Weights of a small transformer language model: 19M parameters.
Each number is 500 + 40 x the weight over its row's rms, rounded and kept within 0 to 999. Layers, rows and columns count from 0. Numbers have three digits each. The size before them is the row's rms in percent of the matrix's.

# gate: layer 13 MLP gate, 640x320, rms 0.0777, rows 216-335, columns 128-159
# up: layer 13 MLP up, 640x320, rms 0.0817, rows 216-335, columns 128-159
# down: layer 13 MLP down (transposed), 640x320, rms 0.0768, rows 216-335, columns 128-159
gate216 098:508511566427544481478420498559511518528423497486409471545396463518551479446417542573496522473517
up216 098:508433556556520504565576510477547523515472523493521481549491545500512513529500570499487479536493
down216 098:429481550531496501519468560523548599535559474564472487487478508514510483495479554526417526502530
gate217 101:473579452407539437517492506504444486538534403481469469538582531483442535466472506503489478510511
up217 100:451505489456462548495559546547490535519500467512525550461512531473498510426485455553477493518524
down217 102:512484550508509479518500435555542436518531577562528453548562496560481542475496507608494486422434
gate218 096:477507473454486496527494531443545466521497538392545535502539469565542537501549586525510581528508
up218 097:481546518495484468475441435481476501581568629447510470471443479479486505529531530510588533539482
down218 099:483561559438488462538410490481520507529539501508500548521507459452503512506518549578557502445515
gate219 102:469525424544455553521505429477523491518535504560511530521477476565432512459485451465553424513471
up219 101:479503406535464564533560429510480539445462528486510485511442528539481463491524469491527478526471
down219 097:509478545490509536466461451544443461579562555577473554538522487561494492476470478495526493436542
gate220 105:536485511414502558411462548530458546516431514492445485458579507491519521519485486394485505570494
up220 100:436486536572475457468539410504494482495536555431494466537469506454480533534506489553526579470441
down220 104:554519468539507495444480513523422437513607522539502553519563522471470488478527506470464401481501
gate221 096:511530508489528466531439438521432550508444512481452445567517461530520589546530481462548550571532
up221 099:445532471528478498584492524483605483465524550507495438440503472509478415450510491473472497432473
down221 096:499534475519448494521468444540528458426473544527496463472488491520475509498504463460475457565491
gate222 101:516460529451489487592532477483502530407512528519504514480514541504459425448477525479539540508524
up222 102:580512484489525430480512539524530458452522543460495513514515492480431461457519482507528481495418
down222 101:504506446507509518452486468461515399500473533439511457439491479530507499523412517423454532448472
gate223 101:499483504411478565569573530504521513525518494547524452507464484478548557454554490527546446470442
up223 102:516502529546565441553469534530504447488445498480493487526555534549510498475528475508546537448537
down223 104:507510551453518508485547530532501525493483387515490524486585552452530552497492463531499528497500
gate224 106:559568482525521446423485586507466525475464528503415541481538491577446494495562516524491478496430
up224 104:498500518505493458534509521489511510583427531467542488456546496452551500461503531450606453498450
down224 100:481512420523486468489540546502489470401497515499512491450474542472562488530475482533433513444471
gate225 105:470413480479411560504453516474552530537545511501479486474522520530523501595403446551531578504461
up225 100:579568461532564492518530447515464459510470547558503488537485437518482476487560467473412460504504
down225 107:510503525535493487508514509440478579532492497563464455521567604529506473498547496480487511485509
gate226 098:415501509416454507517520549496470480537496504509571488436602433541526523528540492467479515469529
up226 097:500489545483484493491450473509489483460487457523521537514474497524518459491542502581471496536495
down226 101:511480504458468484460455447431416445468493497527469501424502437470416555566517548508545475546532
gate227 099:473507502468559531477432436516588540443482511545572483502548487472529520558482479517507467480495
up227 098:497439555440525549486496448539534424501464465485474498472523494473484548521529374498496484529479
down227 106:608519478497471521485465536503551502478432528510445499484544483584489434539491539463482428465445
gate228 106:572470463423419562499591456516425559508488543489410507525448462536530561492500531498563489513508
up228 100:597591436532472490489518564424445539510492447521472525528497513447433479463526540478521515592497
down228 101:513501494573465496532520507532430479481511493465440455445491459570564508502530519583415510467434
gate229 099:509476524488545421533512488528410506520508458489454480557480469548470542520548557467514549531513
up229 096:536517537481440461544597517454479525513510457466490499553469482438569551541514438471525498479563
down229 101:498479520493577471458422543471562528455496502503490513561455476493529540513582491544492555467463
gate230 105:520535497602490469497484434540564524587514507570484444498468471471488514486493501541483504499483
up230 101:467468528522489474504499495482553500469508517554495473473519475499502541504482473587465531553488
down230 102:519507487502481444464467538567501399482495456459479466473493474502527441499472465451484452490501
gate231 094:504484520478545564515514498507499537518547535499447468471512490631510496552430454507426518412432
up231 094:486462467514523501438489526537455524479483530495467464508490449549490463520545553474426499429493
down231 099:448515546498421457467538569447500497473516458494524536471499538396462557488455462443566571517455
gate232 097:414506516510378471533437474465512448501431497466514487454399510466510493546590524456496506527506
up232 101:495519499465513442535495493504489434511501565531518492529511515495469483484423536582504481444524
down232 104:479538531484538516447532451484538440465545502485496504490534510481525465468516540443481468467524
gate233 098:471523526462552519428516506410506423521611478487508535462528588549530538584500453526542523530516
up233 101:518411491522495458440464497572547525545551532528504506542561525555508532491524559484437544492495
down233 102:516582518497521510452461504506505552514515502515542457432471480546455498574458483370501509541497
gate234 105:541448486478547557481515453518522423456520536496522516535550475493517501516489475535481482490483
up234 104:571541519550547480500469462540506430526437486515511483478423541552442494461504537468454488418480
down234 101:530517572535545472488571536422456453454560565493476491519474596507588606487533439488507474485495
gate235 100:461502487463463494513471503517482532520498479463460516517570503541532530491526516520471499533493
up235 103:484542531495473485548461489510523515581493533503500493523569563549510543502462469513546512538543
down235 103:488503459441520535544440468431552502510493499498529553502563537472486484468491477522586515482566
gate236 101:495490527466561527469459529567495456512500522507464455454477498503485557477439510493514484491539
up236 099:452526504505459567483516494509537504497537472420502547479559496521472460507487404496526534530540
down236 100:492462533472453489544512520472432521471490572467554487497514450466443463541466488458524473575565
gate237 101:488566484494490535486475496460489459445520477576530448510506496528500512449433458425486496553477
up237 101:493660500485529402485576481420511474475496492507527535467501532445515502542464495545484520545520
down237 102:503548451489483457527503530497492566511501466478520419523512504565466441575486444536474513431558
gate238 094:523519437456485540498514437522499549463466550539420575476443491478528430462504410480518490503421
up238 099:530521560446426466463482491426570521434422543516461571454543513460476508426514559549509521473476
down238 100:429430469499488493508497458534488495503463580522496460534508485521463578492540517492542458518504
gate239 098:464511521504496481485523564551523498474440506492571530526512506506512527478485501466444471474512
up239 098:446562522460493480516497501482534557507435428531504442446485503552469524557492576571492481483509
down239 096:504516542479501471516504458526473424618485491489458563554499496495462417565507508457461586483509
gate240 096:466561482450528537507454461517480450494536370516523471416526507492517515542482440522374603539481
up240 097:536493500507449473489524468487455433521415494455437521433492509499529515542422525486465535517548
down240 098:463489546516588534454525544502481547492494456494537509589503451504494537487537549544526536549434
gate241 098:479489556512545563533517438471547511530457524485436449453541518580567493538513476445472461526490
up241 096:493499565510517572482497509550490573482517453510545425499466472536473516508533477510535555562500
down241 088:500481485496501477617494564467481490547471517534494529461561496544559443523466540483444508535582
gate242 103:504516511515524475489489505517509451505506399505533506574508434489492496538506518494483513542490
up242 102:535522486513506475480496421519452513479552433444483481512542506491555527456499492448497524585477
down242 093:434456497526515471542533528542510432507597512508468521490525445476505414525518505522395473482445
gate243 094:569451495434506538516508534485478551512557426497465603514486473537524488498545496539562431507473
up243 098:539509455500474430517439487496499567550465519463484532438515547557517451477421509514475526546513
down243 094:525510480532502494547495474459503515505538501509474526530443437489527468496457503449509494521465
gate244 097:542500473531474507512453558520565578486559492499450476481540478456463433537498384512497520537396
up244 093:475471535432469481560521425515518462450466536522541457487454523559488537402488552531481450496491
down244 100:512497480463485500440522549468479453495513468490489522565481526449511537501457377467525536542487
gate245 104:490469496502439574465525522510472454487572477457485539536458512589500520506475470534469467613478
up245 103:570461531483474488560456500484507517446532503444476521475483569531520605466472505499534497531472
down245 104:509532502528495511569462540485463514491542477535497440414478484510470565503482519576486525411545
gate246 103:568506504494498550458513458544497499485558460499503430457462546467434534487530481488561597488498
up246 097:528480436518538571529495528499476478554489534475474456560499525465476446496488466491468476478497
down246 101:431473470553468503570538575474410513520473508498538434485536529557548495567552517496523509442517
gate247 097:454471571507529476491522487519470498528516483510482460523532510425481458479501451564433537594543
up247 100:518614477505417547488555517531526462483482522484532495450554461480523565495517451484472536518508
down247 100:586473474510571497470522452490520524556433513550461518520484475502479492449555486589455494558481
gate248 099:526501508499550514533489507518507453495499490516512464418482495553557476480479501555457539527471
up248 097:474505559573535479534471466373431547462593466523551539472468491483429434474466408463529513524477
down248 099:536506490473503517458528421445440466517500462465476424521459491431436534545500494511433504491458
gate249 104:505536500564569511487514484556467479435520493500528502471564501556482500427492557486508525489473
up249 101:535470525459527525509529418485465478551510517526454478543541539475524499560483532526505536481445
down249 099:589463503463523563487466485490543472485458516532545369506506507490530515500478529476548462531429
gate250 100:538500455454429494442422497496458544503507466435485446545459516524547510455506585557496516578550
up250 099:543508506539484496533500507529489456590523512501502539477392469493496520486486421480515528457549
down250 099:443526511505495498473528530512594466518520524479508537440430493538473495528511494467487552560424
gate251 103:492494545472473442480462515408494517519544472571521466484487465495482459516488515515471496502499
up251 100:510557498479467508584436523547523478528496508464528453505444520488454525535517528497468473503432
down251 107:530433460475519512443511529418496517530506519525501510584495432470508485518484492485549457480433
gate252 101:453566504501509532575506499476511482496473493519511473478586477523483518508442472477506521490521
up252 102:432541545442472492489597481488464541527530573442501528546530497485581460431444513524456471458474
down252 102:575441495437494486487534539524471490504471480474453536439497504569507546569472503562517530450515
gate253 102:519470515437504544455476411515489484523501544492442587556478475557476546535534466510504493478476
up253 103:511474453493527501482479500485442503499444447549484584437454532469518487534528448530488415493577
down253 089:471483551470529458509511407465460587550525523528521488534485472519486473465458490436442517462468
gate254 098:544486564494537564508535475549545484434491462470546524495529492470487523521559501483509546509508
up254 099:493491478471459470448469447533574468549456512528478508499486431543522550516489560552499482508465
down254 099:515499487453460443482472477446554504476544497549495472378499511419446520475512445486414493518505
gate255 099:605465551486504473527453471484588519498469559464468522465488496559542458553423506528463497461552
up255 097:524467523516476505509507498582564456536561458551555465433490527439442459518464512493481483472468
down255 101:455474471520515515489452411486470478438467523475517500484485538487476489467456499455535514520515
gate256 094:414511501498506432470463508468510505537443532469481521566484459480517462506591533536505498551513
up256 097:508430510491402475457467476518517494460454526538525544547556476477537459551538515483487548511425
down256 097:451459506427551533555549470509514578461525435497469482522508592591479505505484510484452501494482
gate257 102:495551522495480538485553506404508467459462439509464534501501557493437454435561548547530535494476
up257 101:464500552476464479488522410452530500492471476486521503566469505511534477554493520533502488509582
down257 104:518479484469496484478572498506589450523517451535543490514512501498528445482467503478433453548512
gate258 099:535493555541477508426526512461503543513482510495497542492494545479523518550438489511401464544553
up258 104:520502505484507475565569567511465534546490498526489471499533523552514517481501402475522495552483
down258 102:469432510469507507498490460551461479527563479520465541476460503467443508467539558478460464454517
gate259 100:605444418471478564548534456531499552412478504523518543512532523517495498451578554501601554465470
up259 102:496482518512479503527453478520451552457492561422528440505432528513503517479493471496508563500458
down259 099:519508454509440484510508411536548491471490528545446481459510507473559475449491486500497549471462
gate260 102:479485453516541553482531493475444521474514515506508567514576457461572485485420547478460511517454
up260 104:543470465496426539491450448479467558531481495507450464492486506510547546508508551449503535443528
down260 102:554583410458492442400469550528563514498477487510513461565510507474457497523473525470514451504541
gate261 105:531529554496518481468534532507483480494487503435442556517461447527519407568445515534534526464514
up261 101:550470499507470531521555485430478488552548506494492490494485472532527477513517529527520489400525
down261 098:370500516496538505537465537500517493497509544463495487530512465540529589439500473587518500562507
gate262 090:525463503475479479494470472491466537521520425437500545484489490453511541506429500514479501516488
up262 096:548495510513468504479470516506600461508525549524410463496526410531467498489530509520508433571527
down262 096:450488495474495508506570492528476502492467481477456460454436471423516451469482541539484509418447
gate263 098:466517531513492498505436487487519475522542525561546461500479499455464432469476494487471563448373
up263 101:522488519458471549528545463401488554520509534486451445572465532542403542460494500489515493386507
down263 103:548477502429493483529505488510487493569421523432496502463502437505484515578529514515495503448506
gate264 106:480497475469520476491579510494464517547475490483513520524508467505458530505435501486528473451491
up264 102:462419506501475444546450553460531507568504501505543522462481520514502451532443587524451537520514
down264 097:480521434447477569543487655452526473502464488481514516472459506520577515489529465476540514506564
gate265 106:451545482515482462504527553468533463509501504557457442562559517429486549483477440485444513414610
up265 108:507469506513439460528503506476465418458515464562545534486505536506486535525561420462518506572532
down265 103:517546469487523563487524460528491495532509467500468487497529390463479585496504496471476541511534
gate266 101:570556514434527470517440513556513544501488451480473441427463551556487480542452527544427472476420
up266 100:522508491553488537472487494462499513468459590420491556490465361466436550588519489505506497450514
down266 103:528561544460458554556498501520528529479523475484551482508517492489526539547473485501490465585499
gate267 101:499508493522476546506546563503508534496537483553516481454539467498471535468534470475523445471474
up267 099:501506494495558488528515448481487462554464459532397483476456472378462420507463516462514554492469
down267 094:512531533525475532514594515489469418488492562460538483527468472492581482547564456538509537490550
gate268 106:554583507528451485445570468513466496558423508510501580578424506545490469514544495521421443613548
up268 103:436456467512468508472468531456562517560484453512483459506530607540471495487482542571521493528544
down268 103:501495543483435477464405516582451491518482508448445507521476445500522458592499468572402472408496
gate269 101:487551512535500473533489464528516534481494565532546510404491502449559424471547521472517576502529
up269 103:546536482519565509479462494425518511518547510514491460555494485507445511581449473512437519519445
down269 101:514451523483552541399440440491473447531475462531514512488519462558473527497553595557514541521491
gate270 106:402517498488519487484530507472456464475485514561530528509506506621424565508465421442567414567505
up270 103:505468514407450536549574494523433549501469479490504552499538477406498507497508487522568481494580
down270 101:510488556527505456490561535509492484466497518462527549554486524514523432416562519514483490465458
gate271 101:507548501515475494488528485486495520421475476500492515534582479467493503473454458567562427455533
up271 098:463558488584448443513511592500460459502491536534564530476507535477466438525488478487558516468527
down271 100:525431503474541519522528491521463546474536473543416538532435503503520515522511498521478513456517
gate272 104:472467511428490460515487535495436545526524466548497499480489498458541529485532440545536415525510
up272 102:501473455445483446553456505492544398518507460504539530537477500477534519456458514483574553510479
down272 104:507460529481483463501469520575561524520508515543545490522576443466500504535510488537457498548471
gate273 102:484553504532538422521464513502493477548523512508505478501530519515451589560521523467482588564422
up273 102:441520438542486520502497510405500546408443572547585548447467514500479518506456535398570422424466
down273 101:486451517495480517453507531494532558479522469526565486535567540501510511489397485512498468472509
gate274 095:448410552519477516491568528479468524496493523496452568515514525455457495512492458578480488559461
up274 101:539466536452542600536484544426449505443530486482525445460509534492512501569474499519477561538487
down274 096:486521494440525477519470544491512514460528475457524495390490514468536489507494550521528511545487
gate275 095:461509471550486529512435526579475520470513537489522524439530475467509461523523491473537493494505
up275 098:411365466480486501483460506483515544552471451539518572454506444501529498524481512511523423422522
down275 095:477493374478536497478502486556531476551467500464525566483481467461453540536526495481442426498504
gate276 103:461548454446556552444526511505523538495477545476485506497464487545520448534503464447395548517503
up276 099:536461489509459550500475483531521487501515508483451452401503567430485447451509500484508479442497
down276 099:524410498531517530450572537450502489561533563469463459465554480534581589440446568502559476471517
gate277 108:478532525480467493479552543459433570501470399567517409555563482456495489466494451517504522459502
up277 104:468506502577565520481483556505554450483487573487509459498504459484506524566461540469494493526493
down277 108:501538449512507521454473484542514447490541499514513512540513455540531529518509470442530498483442
gate278 098:499511571555516522526516510529443518483462438502544586497465458502518552525550414469451432477439
up278 099:536545490481456513485440470478540486509600493531539471551477507482447489483510504552590480498593
down278 099:512479482511507554561487433538496440509501525520458507539390503498538527492485533536503509478488
gate279 100:530546536522582500487535516573531490480428561484432500530530467531462522475434489453458523457490
up279 099:503441485442413442475454469522544503416522564542507496481480560451550547508552476503469555498524
down279 102:505502537463471587535511502553535490500439461523479435470533555520474489476502506509486489499496
gate280 106:493450524476527515451455488495531475445548555530567483543492491514501568546498448623423401528495
up280 100:449442468476516471486522522470493535527489466541428481475476527495538523543455428463501381470504
down280 101:562489555474507490499541484495543563493495530520501565493543478486489427534580528542423502541536
gate281 100:489596590526497528483545519505491453451543500477568477474556488593472507518532517516469531501446
up281 095:417454499494462543506486533519473527505546508489567501446496437494520465478517491480469510524564
down281 095:540421484515506511477427552536524410543566441533487503465513481452526519472464489472505489515563
gate282 101:434540448551424472551471490506540552490489571499419532485520510499472459521464459384492546457498
up282 100:494471462515478523499467577502510499472498508471433495484520469436484491549415486501392530508536
down282 099:562529513484459536560508470488473493535528512566419524522583470554447500467546432509521490467406
gate283 099:449439463508468544455532455512491549437528413508559541462531490458563528446493500502489529496522
up283 093:447502536567535537595534501445508509451475566484455478465515543519472496510509557439509502506489
down283 093:512492439461538466532503566491475521468469497480513475534520505514466538534473513526495470562508
gate284 098:523530465413525486422535495508515462644418461496488470446524514519494507557452499516451531441550
up284 098:482404449502511498562499430437469438470562517490553432502532465479500459462550565529516463524473
down284 100:471592516443491510430534560517493511574441519568519527484547517518520513540452533459548566541419
gate285 102:499547470536485490527479438449454524573463473493531577458514496500464512560475486422494471545512
up285 101:456443504508454482521514523470519460485483499510487504512496571533461538471461417508485528427565
down285 102:460499484513427524510468479472547458536548516464520486489502507526499555518521486536396505519462
gate286 096:497469502441448522512470523534558478480503470608541470530465444539498512559484510411450426493488
up286 103:518419509472487509525513527443580456427461524511521545455492465525494411531499472479490460453518
down286 104:495458506536447523519491456547475543505471470374481490499550523453472508467447523476509519542460
gate287 098:500562491542547488499522445497498508479546501462459510460427470563445502429451443518542511546542
up287 096:453459470571526492469530522537533558526495495432527524508523516502523509492547606491507545427551
down287 098:484529537530494509515506499408549520561594493422452516502521439444494439531513376518541462516502
gate288 099:463542440438544527479568463512516455514533440523437479530587522522447531441467481570417496541590
up288 097:487493457517469518478523468570547456511548489502498503523488471540507486523556466489469528534534
down288 098:563543518547484495476582464490461481415467475503447463519509471482505465507524503543553498599568
gate289 103:502449498474509460570484487473498525435518441464431474567497449468497496521509527551531511458445
up289 102:531562521528451410465538451625479527515465496467382455464530447543524598527471505431493490527539
down289 103:441553455511465505507515405509504567500498476513486514471447450531519551574565490479463547484557
gate290 097:521549576547540504431391436509501472533434557412497497505520567568494515513501521480579499561436
up290 092:530465459502485500432510510537583450464503513420480513488514496519506528548508464534530435487505
down290 094:513463502520554482529542544502502512475541485487483421514521507505455537460592472538463498513524
gate291 101:501496432510495498496454546513436521505427524526432550477526489514501518506534438441477509473478
up291 100:474470449473507513512427577483400491499474520465437519492447553457502480460529485468496469493536
down291 101:582553532481483438522537513505464540456545467508532509460452538491516499560535536497565431475518
gate292 098:475441549470548493483471520545424521509514498495537449538511482511471451525451503513499504557536
up292 103:587507491570559519478549491485589500531452507531499538469509540452533452515517560519493451504462
down292 100:524462462508476507513527512493507587554477467472513538533488451496459512492468487546483441517470
gate293 101:445573487532501552507481496463498542469468522537498518488525487523497510428470480447422506514434
up293 099:457517595517495540553542566404499520523579483483546496546525501521546476431448491479519469454581
down293 103:577489528459516535544469511450509489539466531520509464491528496459475507490564535523472546520568
gate294 099:487496457460489517530493532599489444517527490548475588501439568471532472521451464620522493537466
up294 100:504518428462403506567517572493520482486475510462490502465483459441482539555502484486464566433552
down294 098:495531507473498531499513550490450492491522529549487563548527499518463534540512558453508561493489
gate295 100:390528422585563561475502504490515481556493457507584474529569422488454451495525472516507464525492
up295 099:559468493491446531546522548548592461502461505471610405480490582462539485488501479531416406458519
down295 100:534487478441479528469543565507517442489489407476502498462536515526472535514521553476521477433502
gate296 103:501478479501524536460515473506524475520467440510453548495476587550493550531507481552419541465421
up296 102:497498457449530531468536534481523489458493523536470436506415512547622475508534506487457490527479
down296 101:601480530536447545534500504512537496454526512537479434538541497530543425541457493512478502535530
gate297 095:472548555500534508508555423520514460510479496459420506515509510518413564540468482520586523509544
up297 096:476449559429477551500511495545491471490478573574406562462457506503536493486599490544458497466469
down297 096:455552463513509561521513493496520531515541446423552497498439529473430414510525543471508544466547
gate298 098:466487527504523489502477481495509487529508505535467502528450482479484450508484514471538579495524
up298 097:546509471424547557428476509500530477439465464472539470466534486529537527641468571488558541521532
down298 099:514440507537536533529556522476488472504516570470547498484485525479495513474548551477497488485497
gate299 107:472545475540488491461510428496464535555537519487506459508496516462537569521627506486443450546491
up299 093:456485530457518532486437527514457513507506429479479517449424496467526511480500557508525508484450
down299 084:577529502473502505468461487508511504485511464488486514480461541461474517516463463495534481496513
gate300 097:505459449500528463482505524523527489462534480537523499510508468533512432480460481553482478434577
up300 098:518510475533530502578503550586558486459429536465529521494446532472538509553497515452515530528477
down300 102:537466532475476497474503461421468474560524503567590520516465484436482513511530499486534516513545
gate301 103:491431470494522540523479529489463527527496365493452601486515482491485539487483473522468481510467
up301 102:490521471521539484451468443457481468482500535480527513522530466443450542573531471521485536565501
down301 100:468491432497534491481398443512548451554489484493427546479424554516547474572496489499558500508453
gate302 095:486467518497505477522480466512512526478466449500473449562447483457485487459522497513495423528436
up302 097:528506464543539543558541417518523464568508527465560511453565413454476450516444441546482478522534
down302 098:478488540553509530408448488538514548489534451548521516513465472473490486507554512484541491576531
gate303 102:487526530491528426539500530456532487527472511462477453490601487471578536443510553498439488452521
up303 100:504464518528515499513485580476509421471443512446473547571515480500456524509563563543580498437500
down303 103:471538491436484462447505466463484493519517521526474558497440444480474504474442445442495503548539
gate304 103:481486510479515589512481461547494485510504455587469504500488614494515528511486549400485538478513
up304 101:497447497478491470584458441525482580498482420494460562525499479566519400490509446489457488444489
down304 100:548540569495483478504524545511487442493518464529435473525470451500481527474490475501516475462587
gate305 099:531538509518400571474527519402473461515496479416534483490509455518592457558478503458449465472543
up305 104:481540484523580527438384504389587556567463476531464535501491556505463554508480420441457479508504
down305 103:475583407500533521511558460519451515557487528545523510518489411519538572493469471474505463516513
gate306 099:510497555490477507518471566528545564527486475479535495459541469464424500521537543479465490517483
up306 100:506454459496453544456449534535469501531549529502465495454571476493491563483560506479493544494506
down306 097:464500536493483468522493500489474543523513505469489502473449526537515568541551534538533534543488
gate307 099:497499472440528539500524573553565508550546485531434569479485495525483570491545410502469475472473
up307 099:566531479501497541557533543518564451540542514495521528465492534477543484504469434482485425571511
down307 104:504611461501516558491501488503470558539486478506444491504486506501452430453530463488507456501497
gate308 098:538452548457545437502513490469545552492435493547445538501543528476488515458490490553528532485413
up308 099:558456466534507548525499483510499514510500517444439506541445496493548537478556460535484495485497
down308 104:400583517506529513410446539496511493471528540472512515530473479523487461520540470526515474508464
gate309 099:528487496490499524468530478481444489518471457480470492479528548510514481476536494457514522458484
up309 106:526486545493454498479551472555477460453477504452435526544494547490554495514539503473524507479515
down309 104:593464480498504509488504514442568485466527524570514586494591503575461504523467512524518493484502
gate310 105:481503515422477527510429483493488499505559485498521480438477520518542583496483493526538451556495
up310 103:486541488582437487387487491515487556590484473460489543533523486460509457485565436462565481412485
down310 107:552474429499527505531536481492561555572543523488479484512486605520537483382518471465501440492475
gate311 102:527543440448512523480508504542500448464502520471441473531472463538576507520534470478443517481513
up311 098:500510538510545537513557563522455525513547532605523434536499523432569556497495538524475512570527
down311 101:524523520481463461473466591471535542511506556528547544485503496496474492546524501593470540504557
gate312 105:537522429479522457520429468538483482509550485499508559496505430480500472522551535501474528487436
up312 101:481535516521447539519476517445463540558475474601512434476434491501491529505454502546499523616571
down312 099:444484464582448561499527459489432498543548498511440500531497553505471495475516531418453494519478
gate313 106:462492467544544496469501441455447529583468501465501537499479467466499503465479502491498420563514
up313 103:513454504467554509608472502497494468576434427463488474548489446478486523549621506513534475487510
down313 098:508555495467523458527462488496524490514447409494592482532447519485519538532546510499561519410611
gate314 097:484522507512506481506450529544534492521500480469539525512499411521542492454418541428522538513526
up314 094:529551581534504497537520555455492457485503502477457591499508532506514542531507449577546469563464
down314 094:440444576414556469517535485564498533498471441549430549518518529476516507526482529465527502492405
gate315 098:393494484440481565489514468498463503528490467445470451509512532483416527454502481498497533513546
up315 097:564545484468501497523486479488500575493525541414545491500533496465472494388535483479546544504513
down315 102:428496557455472473411555503508510454485542555484508551517518547437502469567440416526494452486537
gate316 100:472465483521519456524483482507474485489457494450478536457472480446520494519458472545463592564480
up316 095:489567410490451502488477480466429446495493461509531452431471475528479510502493518511544543541490
down316 096:477453531487499462496534507504489450460582541533518467483477415522502580501535561493534453566528
gate317 105:566490491550459516502505510553484523510428422539547524517554434417531463488488521497534475466477
up317 104:556481456520508472491486480450436494539512478536501456382454557537495510537509459555480516514500
down317 107:480572502495517572446483465535576466494485487510444468505488503403419475478474404468450568461478
gate318 097:529550513547493528530455502491424552592483559560491422478503516479468439469440518508453433532492
up318 100:459476521476406542500537541474547533496492484442492512471611471552577498546520498504540526489494
down318 099:425529493455435409558448514491541500528442524539550515556422467545502473543469473448424520508513
gate319 101:528501486474525487461502469567581494472527469499544513484499554520504521513467466483419485439491
up319 101:472438454520528542476533495508455571533470496480513473533493504536495486442539554553497554410542
down319 102:495446526483437539402478484473548488495484436544477479449498501506484446512462471484538528483468
gate320 089:489478480543463503551528536495521533518417505481469475527540509533542559517549539453507474486512
up320 108:502486486474488451515461550468571436488470444513489558540506535457497528557569505573448500532535
down320 119:522443453446492542591454512492504450507511535494472567575505507442557534500449451482509509461504
gate321 099:445491472508510551495409468471479595575464421499444530518563418495514508486478466487479535488526
up321 097:530463455466535587462486471491441454509455494505461543396518458501525540541590427492518512469497
down321 106:515540566618504551532503528475466549442512511484494539484523498545547557548512440438435496561439
gate322 100:445498502402490510426513487488496530521485462514468406545419506503436450534453488477390441468514
up322 098:480533515423514505488457524523454476515438479491469503462523450512468519534462534513555467510463
down322 104:527441569473455541514484518517487491390515456437548502529471478539480464508437526463482474501547
gate323 097:489512517460554496443500504532576487470546460517570521512464593531481572553435475528470525532500
up323 098:559392510483521481526464476494477506499423545470466454534558532526516458535544487508590495438538
down323 100:459501568568473532580513522509554473565467572469502494553476506495512560452504474510380446499528
gate324 099:557493489541500483510466530624564491542455499549470493499507551547531449499494492573526501458500
up324 101:526510488529484513558474542475452453559397555447532477542524498479511515475548513625542521472462
down324 099:520493525576434540477458497541545489517495493432497444500485515505457471506463574449544502484493
gate325 098:446435455531466496523508484481592500528455539545446475481479511606474447497451499485471541504542
up325 097:577509488489543521486441505474401444528517554494513521489532505492488473510477445476499468455489
down325 100:484505455491515497494469531493533459571532432486527478509471509464521546475498525555439511473438
gate326 099:370453514518561460534560423488478497456481527489556458537531538551513531506475459551538511510488
up326 102:562429521521515589534499544508527488439537559539468523483514506440484363495507477453565515468541
down326 103:471439479476535572488531503494511544513398488531531492550455512470548509492499497491593513563522
gate327 095:560461452446532497475510501459421480567478480526432494561470500500554496428457472500510466448501
up327 093:522500523519456478424515458484530540423541525499444514409494477516524547508577591504496487494518
down327 092:514506555541507475487495526444525469511599514543521505471439526406479510465568492465508485511440
gate328 101:392525465447540519502562489480479505508507546517493569451527585518486517535541543470461501519434
up328 100:499492446533535410525486491481479473492472492522384435518500575469468541522482467543491491556515
down328 102:496605538528524464479488475568497546505571515462524548523510546402475535538522523517549554581441
gate329 097:520479536495474424432522512513493524511532510518513487562512469486498564546530466493453469548476
up329 098:536521444497525490562513434574497503501503461499535539574496417514549515511480491559500557496474
down329 100:409580540517520530446539558547601514501535460508511485505435567547561504565508555528502506488504
gate330 097:487490535542457488411461488445476528473518510476493565591537533589521508530485552533551582449456
up330 101:554435553540527493546473440563537468501530471468551475435548513507520502492498529569549526506451
down330 094:515406534543480508500488559422488523493451501558498500493447550562447512535479532423512527550488
gate331 098:505511481484490510590478505496495514580479412564475484491549496543499516533527481504498544495497
up331 103:420453540483491471500528504511504578544491461461494489478506537506418560524474538497482443563529
down331 098:480508494494448543464422511470533511440568488534513503482472520454541554531481481548486538478517
gate332 102:552452446502484531528429540526527508447404466518521406527528507505495567507561537526550517458502
up332 102:530516514514520485395519475529407525485553502535518463514479535464500523518503488509532457491482
down332 098:527519490486493480513511451590506435528529534489387498485470473510464526449477511523471558504457
gate333 099:499522510561479523521454476475499492531533491481473457465484457555507442442532452559565515477560
up333 102:504516470546438488462494495542566503511497512489562538517530536560536466527476515572482500531553
down333 100:496513523421530496551548544491525497513429456483516445460466530507564642537543502544472449464427
gate334 103:476436465511516462543560494525518466514585534491501557492470413551591498516550540441442426487429
up334 096:416487496502525496576522481584504454430523482537481583527433503493600522479615513482524448595431
down334 102:501462517579511569485595480446469482544425526523512578547460572543449501483443461488412486436371
gate335 100:584414440485513510538473545495500480555534513475461507517473508424568504472556542464467522453529
up335 098:517548462527529417548420455534532542459475477445506485515543477500531528528510529500493470484501
down335 099:544475543500477513536456516538469571540547515471502501518547512474512453406446506525472450474505